Weights of a small transformer language model.
Size: 14 layers, 2 heads of 32, MLP 256 tanh GELU, 0.839M parameters.
Architecture: LayerNorm before each block, biases, tied embeddings.
Training: a variant of Muon for these matrices, 142M tokens, 8661 steps.
Each number is 128 + 32 x the weight over its row's rms, rounded and kept within 0 to 255. Layers, rows and columns count from 0. The size above them is the row's rms in percent of the matrix's.

# layer 6 attention query, 64x64, rms 0.273, rows 0-63, columns 0-63
size [ 79  75  72  66  92  82  94  73  75  84  74  74  77  87  78  69  83  81  69  89  62  83  92  83  74  81  86  70  66  77  78  72 116 118 127 135 118 125 101 117 121 115 101 127 120 121 118 104 128 118 118 113 128 111 118 114 107 103 131 121 116 122 112 111]
[[ 78 108 179 160 106  99 104 152 151 200 115 108 154 125 123  72 112 105  93 121 147  82  92 143 128 128 109 146  70 186 129 150 146 113 103 133 143 103 123 153 125 152 174 155 153 110  95 165  96 169 206  60 120  96 117 158 114 145 103 170 170  88 121 159]
 [ 86 155 106 148 118 138 100 149 116 120 168 100 160 146 107 175 108 187  88 127  80 144 157 119 123 128  90 121 102 135  78 197 108 145 151  96 114 167  98 169  92 164 128 150  65 127 121  72 193 154 164 123 185 162  99 134  84 153 126 121 125 149 185 160]
 [158 150 108  75 158 136  72 144 151 145 147 106 138 180 148 129 130 117 142 117 147 112 146 101 160  94 105  83  80 125 175 108 192 110  92  68 132  69 145 117 179 112 107 154 119 109 147  78 178  94 136 187  97 118 114  78 151  94  85 112 154 130 188 143]
 [ 81 135  84  87 121  92  75  94 154 180 138 137 122 156  89 102  86  99 107 122 100 123 202 141  96 159 110  59 156 165 107  63 116 111 189 108 181 131 148 136 119 156 157 165 114 106 161  88 139 142  87 127 129  91 178 119  93 129 141 155 131 115 122  84]
 [ 92 133 158  91 152  81 133 115 128 140 111  96  92  82 151 199 108 147  99 123 163 148 139 180  57 172 144 135  92 118 151 111 100  71 194 139  71 169 150 142 129  67 138 144 104 123 173 143 146 175 144  70 100 143 152 152 129 151 111 114  96 135 104 158]
 [161 169 149  76 103  79 127 132 109 146 156 187 122 126 102 104 147 137 145  87  96 119 116  89 155 145 148 128 171 180 194 115 126 149 166 139 218 116 163 169  86  97 108 174 116 100 105 140 110 134 101 161 106 152  66  87 136 135 104 144 111  91  81 162]
 [ 79  94 113 127 155 150 140  92 100 136 159 165  76  89 106 163 114 108 114  71 122 114 154  95  99 151  74 143 135 158 165  71  80  93 123 114 136 115 127 144  89 143 134 130 108  85 204 141 114 193 120 137 164 151 176  76 180 165 139 151 158 166 166 140]
 [131 101 188  75 138 116 137 130 127 146  78 174 115  58  95 176 118 152  81 108 126  96 148 105  89  92  87 105  90 119 124 133 149  50 159 162 146 137 158 138 161  93 110 107 115 144 131  95 150  84 173 187 123 107 125 173  72 135 185 126 121 155 145 122]
 [169 169 157 116  67 162 143 141  97 195 130 100 117 155 131 132 141 132 137 151 144 113  72 118 171 126  67 149 118  66 156 153 150 127 141  96 100 105 172  83  76 133  77  94 135 168 105 112 171 159 114 128 158 154 105 180 126 175 186 138 159 140  98  89]
 [ 70 151 132 126 136 139 114 126 122 150 126 110 161 106  93 108  88 159 183 161  95  79 153 123  54 142  92 162 191 116  92 106 168 107  65  87 137 174 121 164 177 110  93 141 106 154  98 121 111 145 142 183  94 142 127 112 145  97 121 168 150 191 171 104]
 [118 155 151 180 107  64 166 126 122 159 166 139 136 120 133 118 136 115 126 158 133 176 175 143 103  81 196 134 128 171 169  96 149  66 105 126  95 106 103  72 160 195 181 133 103 127 133  89 118 133 165 116 152 109 109  79 149 169 178 156  79 141 144 150]
 [183 135 103 174  97 150 109 135 161 153  77 136 149 114 124  86 136 119  80 104 141 102 122 128 186 167 159 176 126 131 141 104 105 118  92 190 132 138 114 122  32 167 166 111 122 148 117 138 105  77 157 147 123 123 182 123 117 126  89 188  66 147  85 149]
 [117 119  75 182 149 103 130 125 108 138  96  94 139 170 169 122 130 130 166 158 136  86 108 132 124  70 152 176 145 145  76 102  77 104 138 116 143  92 141 145  89 107 139 144 138 176  66 126  79 153 161 170 140 106  87 181 121  84  95 156 158  42 136 115]
 [ 94  82 178  94 168 141 110 165  88 106 136 109 150 183 127 130  89 137  51 170 114  94 144  90  64 133 172 131 127 137 185 169 111 132 103 147 175 111 129 117  93 110 187 142 143 192 118 127 115 122 150  98  99 158 111 154 137 120 175 101 159  92 153 172]
 [132 152 137 174 129 129 118 117 104 109 135 142 166  92 108 184 156  73 168 110  93 109 129 115 131 151 198 148  52  80 155 102 119 192 123 147 153 158 156 148 157 177 122  85 131 132  78 129 187 108 168 139 146 115 135 151 131 115 145 119 141 166  99  40]
 [166  78 159 161 183 107 155 153 118 136 125 141  82  90 118 159 144 143 159 168 146 117 121  98 103 166 137 150 197 200 151 132  70 107 167 107 132 114  71 130 132 181 128  66 145 141 100 117 137 147  84 168  99 153 163  85 129 139  58 133 149 132 125  95]
 [135 159 166 131  87 114 126 103 159  45 207 104 145 143  69 171 133  93 159 112  92 144 121 143 129 126  87 132 161 120 174  98  86 106 134  93 123 139 125 150  78 162 103  99 143 202 125 144 121  94 188  92 140 141 129 138 123 166 170 153 137 100 178  99]
 [ 89 157 134 158 151  90 175 109 152 118  64 162 135 108  31 173 101 127 157  98 141 117 149  91 121 120 115 163  94 160 167 188 174 118 166  98 118 139  80 120  81 112 177 184 144 144  84 104 109 151 138 135 113 138 151 132  95 138  90 158 141 151 146  82]
 [124 100  97  85  75 137 148 131 116 101 115 102 123  80 106 153 154 114 143 124  80 172 158 175 138 177 122 126  71 145 171 134  96  70 107  98 115 151 146 124 146 130 155 170 154 141 125  78  77  87 117 124 135 180  56 108 116  60  96 156 141 131 146 196]
 [217 165 123 173 124  93  94 123  96 203 107  79 122 128 154 175 166 112 123  68 161 124 137 105 154  83  92 114 175  93 136 161 110 162 101 118 149 163 124  88 131 144 174 104 121 104 161 133 103 124  77  51 129 149 154 131 142 140 111 110  98 125 154 111]
 [123 132  80 108 110 103 110 110 119  83 151 129 114 124 156 102 113 136  99  94 118  86 157 117 181 141 103  72 135  90 101 146 183  94 117 172 103 167 125 136 130 164 175 126 186 205  99 121 157 117 104 109 153 134 132 164 193 185 126 109 184  86  86 172]
 [159 154 100  86 118 115 120 144 131 110  98  84 123 161 141 100 147 115 186 110 192 123 115 155 167 158 174  97  79 169 129 184 116 106 122 113 210 167 133 141 127  74  72  82  88 107 172 130 179 148 102 125 104 126 120 169 184 119 119 161 135 126 102  97]
 [125 106  87 128  79  96  77 172 110  68 116 147 123 138  63 102 154 121 103 109 145 154 131 132 118  56 108 195 141 108 117 144 112 135 123 159  93 105 168  89 161 134 148 161 194 153 130 141 205 111  85  81 135 112 112  70 130 132 164 144 158 137  96 153]
 [138 137 166 181  75 130  24 125 124 136 135 141 164 118 131 122 109 113 168 197 168 131 163  98 163 161 143 114 162 164  94 127  95  89 109 173 149  99 114  77 184 113 161  90 116 119 114 116 182  85 143 136 106 114 147 153 122 161 104 187 127 106 106 111]
 [105 169 166 123 102 157 140 121 140 143 102  86 122  98 118 158 116 175  97  99 156 128 136 189 145  80 156 146  70 159 126 122 134  96 200  86 191 101 106 108 120 140 184  79 151  76 116 144 145 156 128 147  73 124 162 140 113 130 129 114 111 113 103 219]
 [173 105 108 160 101 158 132 132 133  97 127 103 180  77 106  93 119 153 122 111 105 157 113 107 130 172 171 134  83 108 116  87 183  92 146 159 127  62 138  94 100 121  62 201 115 147 173 145  87 139 125 110 146 185 123 137 119  57 123 101 173 167 130 142]
 [127 130 139 161 189  79 133 114 118 106 181 184  86 212 110 146  99 167  67 100  92 142  78 118 117 153 123 111 106  70 127 146 107  77 168 118 106 100 130 152 163 176 149 167 123  91 117 181 124 150 112 112  76 130  81 131 156 114 134 157 128 141 100  99]
 [127  48 106 135 134  70 177 129 152 133 111 174 154 131 174  98  98 133 159 141 124 104 136  91  78  94  86 180 119 134 155 145 127 130 155 100 157 153 158 122 100 129  78 154 144 181 172 132 198 159 117 113 190 129 151 133 194 137 113 142  82 118  85 108]
 [144 169 153  60 109 135 114 103  67  79  46 101 118 108 126 133 174 141 170 119 165 147 102 129 121 128  70 119 100 149  74 142 116 134 144 134 129 159  90 117 156 180 140 134 133 157 155 209  95 139 138 174 148 120 124  73 157 126 118 156  62  99 135 120]
 [173 132 121 123 130 160 110  90 161 128 146  99 161 147 101 125 184  95 148 140  99 111 138 107 103 189 152 148 137 206  98 169 154 135 177 132  95 118 141  47 166  73 176  80 154 134 124  88 141  96 116 132  91  74 116 104 129 113 179 104  84 124 166 124]
 [ 87 161  78 180 152 118 128 112 162 131 105 183 167 104  89 105 183 125  64  72 191 175  78 157 135 153 121 108 106 136 110 151 127  66 120 112 154 148  99 163 136  69 174 134 120 135  97 123 127 120 115 158 140 145 124 103 131 118 101  58 136  73 126 113]
 [119 105 137 118 102 111 136 149 164  70 181 148 169 143 191 131 124 136 130 194 164  88 121  95 170 119 132  75 128 104 132 141 143 137 123 107  89 136 145 115 116 110  97  82  99 113 122 190 129  89 112  52 105  87 150  45 128 180 132  81 144 102 120  92]
 [ 71 100  90 172 163 183  94 141 150 156 157 136 140 112  99 107 142 111  88 128 104 107 134 155  87 188 175 126  83 213 119 110 110 123 163 128 134  85 142 145 132 108 159 126  86  88 181 110  95 161 160 148 170 131 121 116 140 103  80  88 139 101 190 159]
 [155  96 109  46 156 106 155 101 129 131 108 175 152 176  82  62  87  99 114 115 104 145 116 131 142 134  80 126 106 171 103 156 154 146 105 134 162 109  96 150 150 134 158 154 134 151 192 114 161  84 136 121  86 103 122 107 180  77 146 123 176 112 191 175]
 [ 99 163 104 114 115  95 138 123 103 208 107 109 138 100 141 125 148 100 110 163 175 184 141 145 134 151 171  95 110 131 141 106 140 103 129 133 104 204 102 145 207  76 115 157  87  71 161 120  97 128 146  83  86 133 111 171  99 139 127  63 112 177 142 140]
 [176 183  29 171 155 107 119 119 138 129 159 146 161 173 121 106 150  95 106 100 158  93  96 122 141  98 193  90 104  95 151 163 126 201  92 146 141 109 144  44 159 145 126 146 116 137 106 108 153 108  84 104 135 131 112 170 121 119 149  95 140 121 143 101]
 [166  94 138 176 129  68 166 148 133  84 204 182  81 119 136 136 117 111 156 169 160 133 131 139 146 116  96 134 146 151 168 138  76 110 153 117  52 161 131 118 126 125 118 105 130  71 100  95 121 148  78 135 145 139 142  75 202 179  79 130 134 120 150 134]
 [140 112 221 134 128 142 189 120 141 114 115  89  91 134 112 159 116 109  72 100  95 155  82 156 147 125 100  79  92  78 136 176 140 124 182 146 130 124  98 134  44 178 139 114 129 145 147 158 106 142 179  79 164 153 130 151 125 142 159 109 101 139 139  79]
 [ 68 106  90 168 121  76 114 164 125 157 122 144 166 160  94  84 140 129  87  67 123 201 172 132 126 113  82 112  75  92 173 128 131 118 123 131  87 140 119 151  75 123 120 149 131 122 213 175 165 148 113 130 182 146 120  93 138 125 148  91 109 136 104 163]
 [184 137 112  43  84 153 127 142 122 167 128 111 130  91 133 110 132 132 114  63  86  81 148 124 122  71 123 172 125  91 134 105 127 121 159 129 155 125 122 129 150 176 112 177 169 151 105 128 104 144 127 121 195 146 115 137 105 142 118 123  91 222 146 199]
 [196 147 141  77 115 158 143 123  49 134  91 137 164 150 126  89 110 135 122 122 149 103  85 163 167 139 118  75 142 105 171 154 129 128 147  88 154 139  99 150 158  74 188 118 182 140  93 147  74 112 158 108  47 154 115 150 123 128 153 104 123  80 158 120]
 [ 65 157  67 188 154  94  97  94 115 150 143 134 113 142 130 121  79 119 101 145 104 153 163 130  92  97  99 153 165 169 115 158 111 154  51 119 177 188  86 143 149 104 186 155 123 153 149 132  91 187 128 106 121 121 176 143 130 110 130 175 147 111 154  91]
 [130 149 115  61  93 140 103 134 116 106 123  62 114 154 140  79 132 129 187 188 130 159 139 159 171 142  90 142 111 119 112 144 134 131  94 118 109 132 173 170 123 136 150  69 164 137 103 110 180 163 116  88 148 145 112 127 105 164 112 116 197 100 215 179]
 [130 155  84 106 162 127 142  77  90 121 116 141 170 132 132 148  89 147 135 132 109 155 200 110 101 154 116 141 182 168  85 109 133 138 186 154 114 200 125  99  83 158 134 132 177 134 166 123 181 148 121  68 162  76 101 117 103 181 170 128  82 152 151 116]
 [155  91 165 132 204 145 110 183 121 113 158 131 167 148 107 148  51 137  84 157  89 136 172  41  89 163  83  96 151 131 161  95 122 135  96 103 166 128 162 166 143 165 133 126 117 119 128 107 200 134 162 144 116  97 119 148 115 105 142 128 106  95 114  91]
 [118 176 195 141 137 112 112 156  99 164 129 134 128 133 137 116 101 131  72 127 142 165 105 156 154 152 169  84 126  95  77 176 135 126 144 102  75  82 166 132 150 164 152 149  93 132 144 147 169 118 122 110 176 117 191 171 110 160 190 139  70 122  51 120]
 [117 189 123  98 152 141 167 109 113 110 147 123  77 127 100 199 165 145  85  61 153 115  88 128 115 139  90 107 150 174 152 143 101 131 115  80  87  59 107 102 130 153 180 119 129 160 124 120  94 152 140 110  94 140 136 122 174 149 160 116 130 146 217 172]
 [121 147 151 133 136 180 122  87 144 136 140  89  88 104 107 192 124 147 143 118 110 151 176 107 137 147 127  91 151 131 148 111  73 122 149  96 120 204  91  98 147  69 136 135 161 178 133 138 141  93 114 136  57 130 103 125 120 215 171 135 120 178 189 106]
 [165  90 116 142 143 136 111 132  65 100 144 143 139 142 163  95  99 153 111 169  69 115  98 112 133 172 155 175 156 151  88 100 121 122  73 102 155  77 132 104 142 127 180 144 147 168 126 188 127 142 115 124 156 100  78 134 191 146 135  56 122 101 114 203]
 [168 103  61 161 138 161  70 168  97 100 119 132 107 125 120 108 151 128 133 132 102 189 121 105 143 168 121 117 193 112  98 129 125 113 103 119 104 172 110 171  94 152 132 117 138  67 137 157 226 133  51 107 102 142 147  92 155 138 126  87 120  81 110 120]
 [ 75  97 111 115 160 198 139 137 119 114 180  93 118  77 134 124 129 104 173 114 141 146 110 117 146 152 208 144  69 162 137 121 106 110 135 152 146 130 130 147  13 111 145 114 135 137 184 113 153 164 130 163 138  93 119 148 132 156  82 115 106  83 109 171]
 [129 140 159 149 103 123 123 164 142 169 161 151  97 159 121 128 120 123 118 146 101  99 106 128 104 118  57  84 131 133  80 186 182  89  79  80  21  61 117 106 167 141 122 109 108 158 127 109 115 125 155  95 166 126 109 140 104 172 142 157 167 132 170 110]
 [ 99 134 138 129 143 130 118 143 168  97  75 102 119 134  86 162 167 145 129  77 112 150 157  78 162 197 158  93  86 190  95 129 110 133 108 126 134 130  82 153 110 209 183  91 122 161  70 109 113 139 141 152 103 114 162 145  98  85  99 143 100  81 146  86]
 [198 158  99  73  61 126  66 149 134 123 121  98 134 128  85 106 150 130  83  74 149 174 156 121 126 117 113 161 128 146 115  90 155 168 123 162 101  92 118  92 144 111 159 162 140 174 168 112  46 116 121  79 161 137 121 101  88 112 123 146 124 165 165 172]
 [187 139 178 109 154  96 112 117 136 146  95 150 127 132 125 122 144  81 143 122 159 117 126 120 152 124 119 122 118 190 158 112 176  29 149 122 163  83 148 137 158 155 189 116  72 107 114 145 159 142 126 186  99  49 134 142 160 123  95 162  98 103  76 143]
 [ 84 160 170 142 150 120  91 122 153 105 197  77 129 165 194 122 139 115 139 117 113 105 154 120 143 217 200 104 119 165 124 124 133 110 108  90  95 102 119 145 111  92 151 120  72 172 178 111 119 144  89  77  81 142 127 140 124  93 137 161  84 158 121 154]
 [158  88 145 130 108  85 116 188 108 131  69 139 136 111  94 177 148 157  85  88 116 111 204 106 129  96 140 142 147 105 168 122 118 146 121 168 173 202 160 110 124 117 155 134 177 113 144 149 162 106 102  96 126 159 168 145  61  92  87 190 156 120 134 117]
 [ 79 154 143 151 152 137 135 161 104 106 130 111 151 140 157 175 155 124 118 183 134 123 132 125 123  94 224 165 110  70 110 132  78 170 188 122  92 209 136 118  81  84  86 133  92 186  85 119  99 145 141 134 151 116  95 161 106 132 127 134 120  93 116 151]
 [ 92  76 143 159  84  94 105 139 162  77 177 158 183 112 144 106 122 148 122 171 140 135 168  91 108 134 134 172 151 131 138  97 138  66 107  86 116  91 127 129 162 138 130 150 173 140  94 158  88  67 136 155 139 145 115 132  90 134  84 177 166 162  60  77]
 [ 48 156  98 128 122 118  54 132 125 133  66 117 136 110  54 152 134  86 209 167 137 148 172 122 124  96  56 116 133 143 128 167 153  78 120 126 147 135 120 167 118 103 166 156 110  72 164  97 145 123 113 138 137 122 164 128  97 124 159 101 121  86 148 141]
 [158 112 130 141 111 101 148  93 143 140 134 208 139  66 133 117 180  69 140  89 113 136 126  99 166 153 107 124 111 159 103  88 102 149 127  84 140  76 108 124 134 121 114 165 169 114 116 166 121  88 135  57  51 109  97  87 113 166 133 169  92 185 141 101]
 [132 139 139 131 115 110 101 178 124 153  86 148  95 130 124 118 110 171 115 130 117 167 166 102 139 148 136 172  99 135 162 100 120  77 143 126  80  80  84 124 140 117 165 116 155  93 143 131 106 142 102  53 100 219 158 152 144 176  66 104 159  89  99 200]
 [112 110 115  96  72 123 115 148 189 113 111  81 152 132 162  75 137 136 148 148 124  96 161 167 180 148 125 121 104 179  32 121 134 158 105 110 125 138  99  88 107 138 128 155 145 166 184 146 114 151 150  96  93 105  91 135  91  81 167 173 139 128  55 129]
 [146 126 114 153 111 197 157 123 103 117 117 134 118 106 121 105 118 117 156 149 115 124 152 117 119 179 110 163 187 106  78 124 103 197 117 149 102 198  75 126 156 106 187  77 164 159  43 103 124 128 149 102 139 118 123 121 140 105  78 120 190 183 134 119]]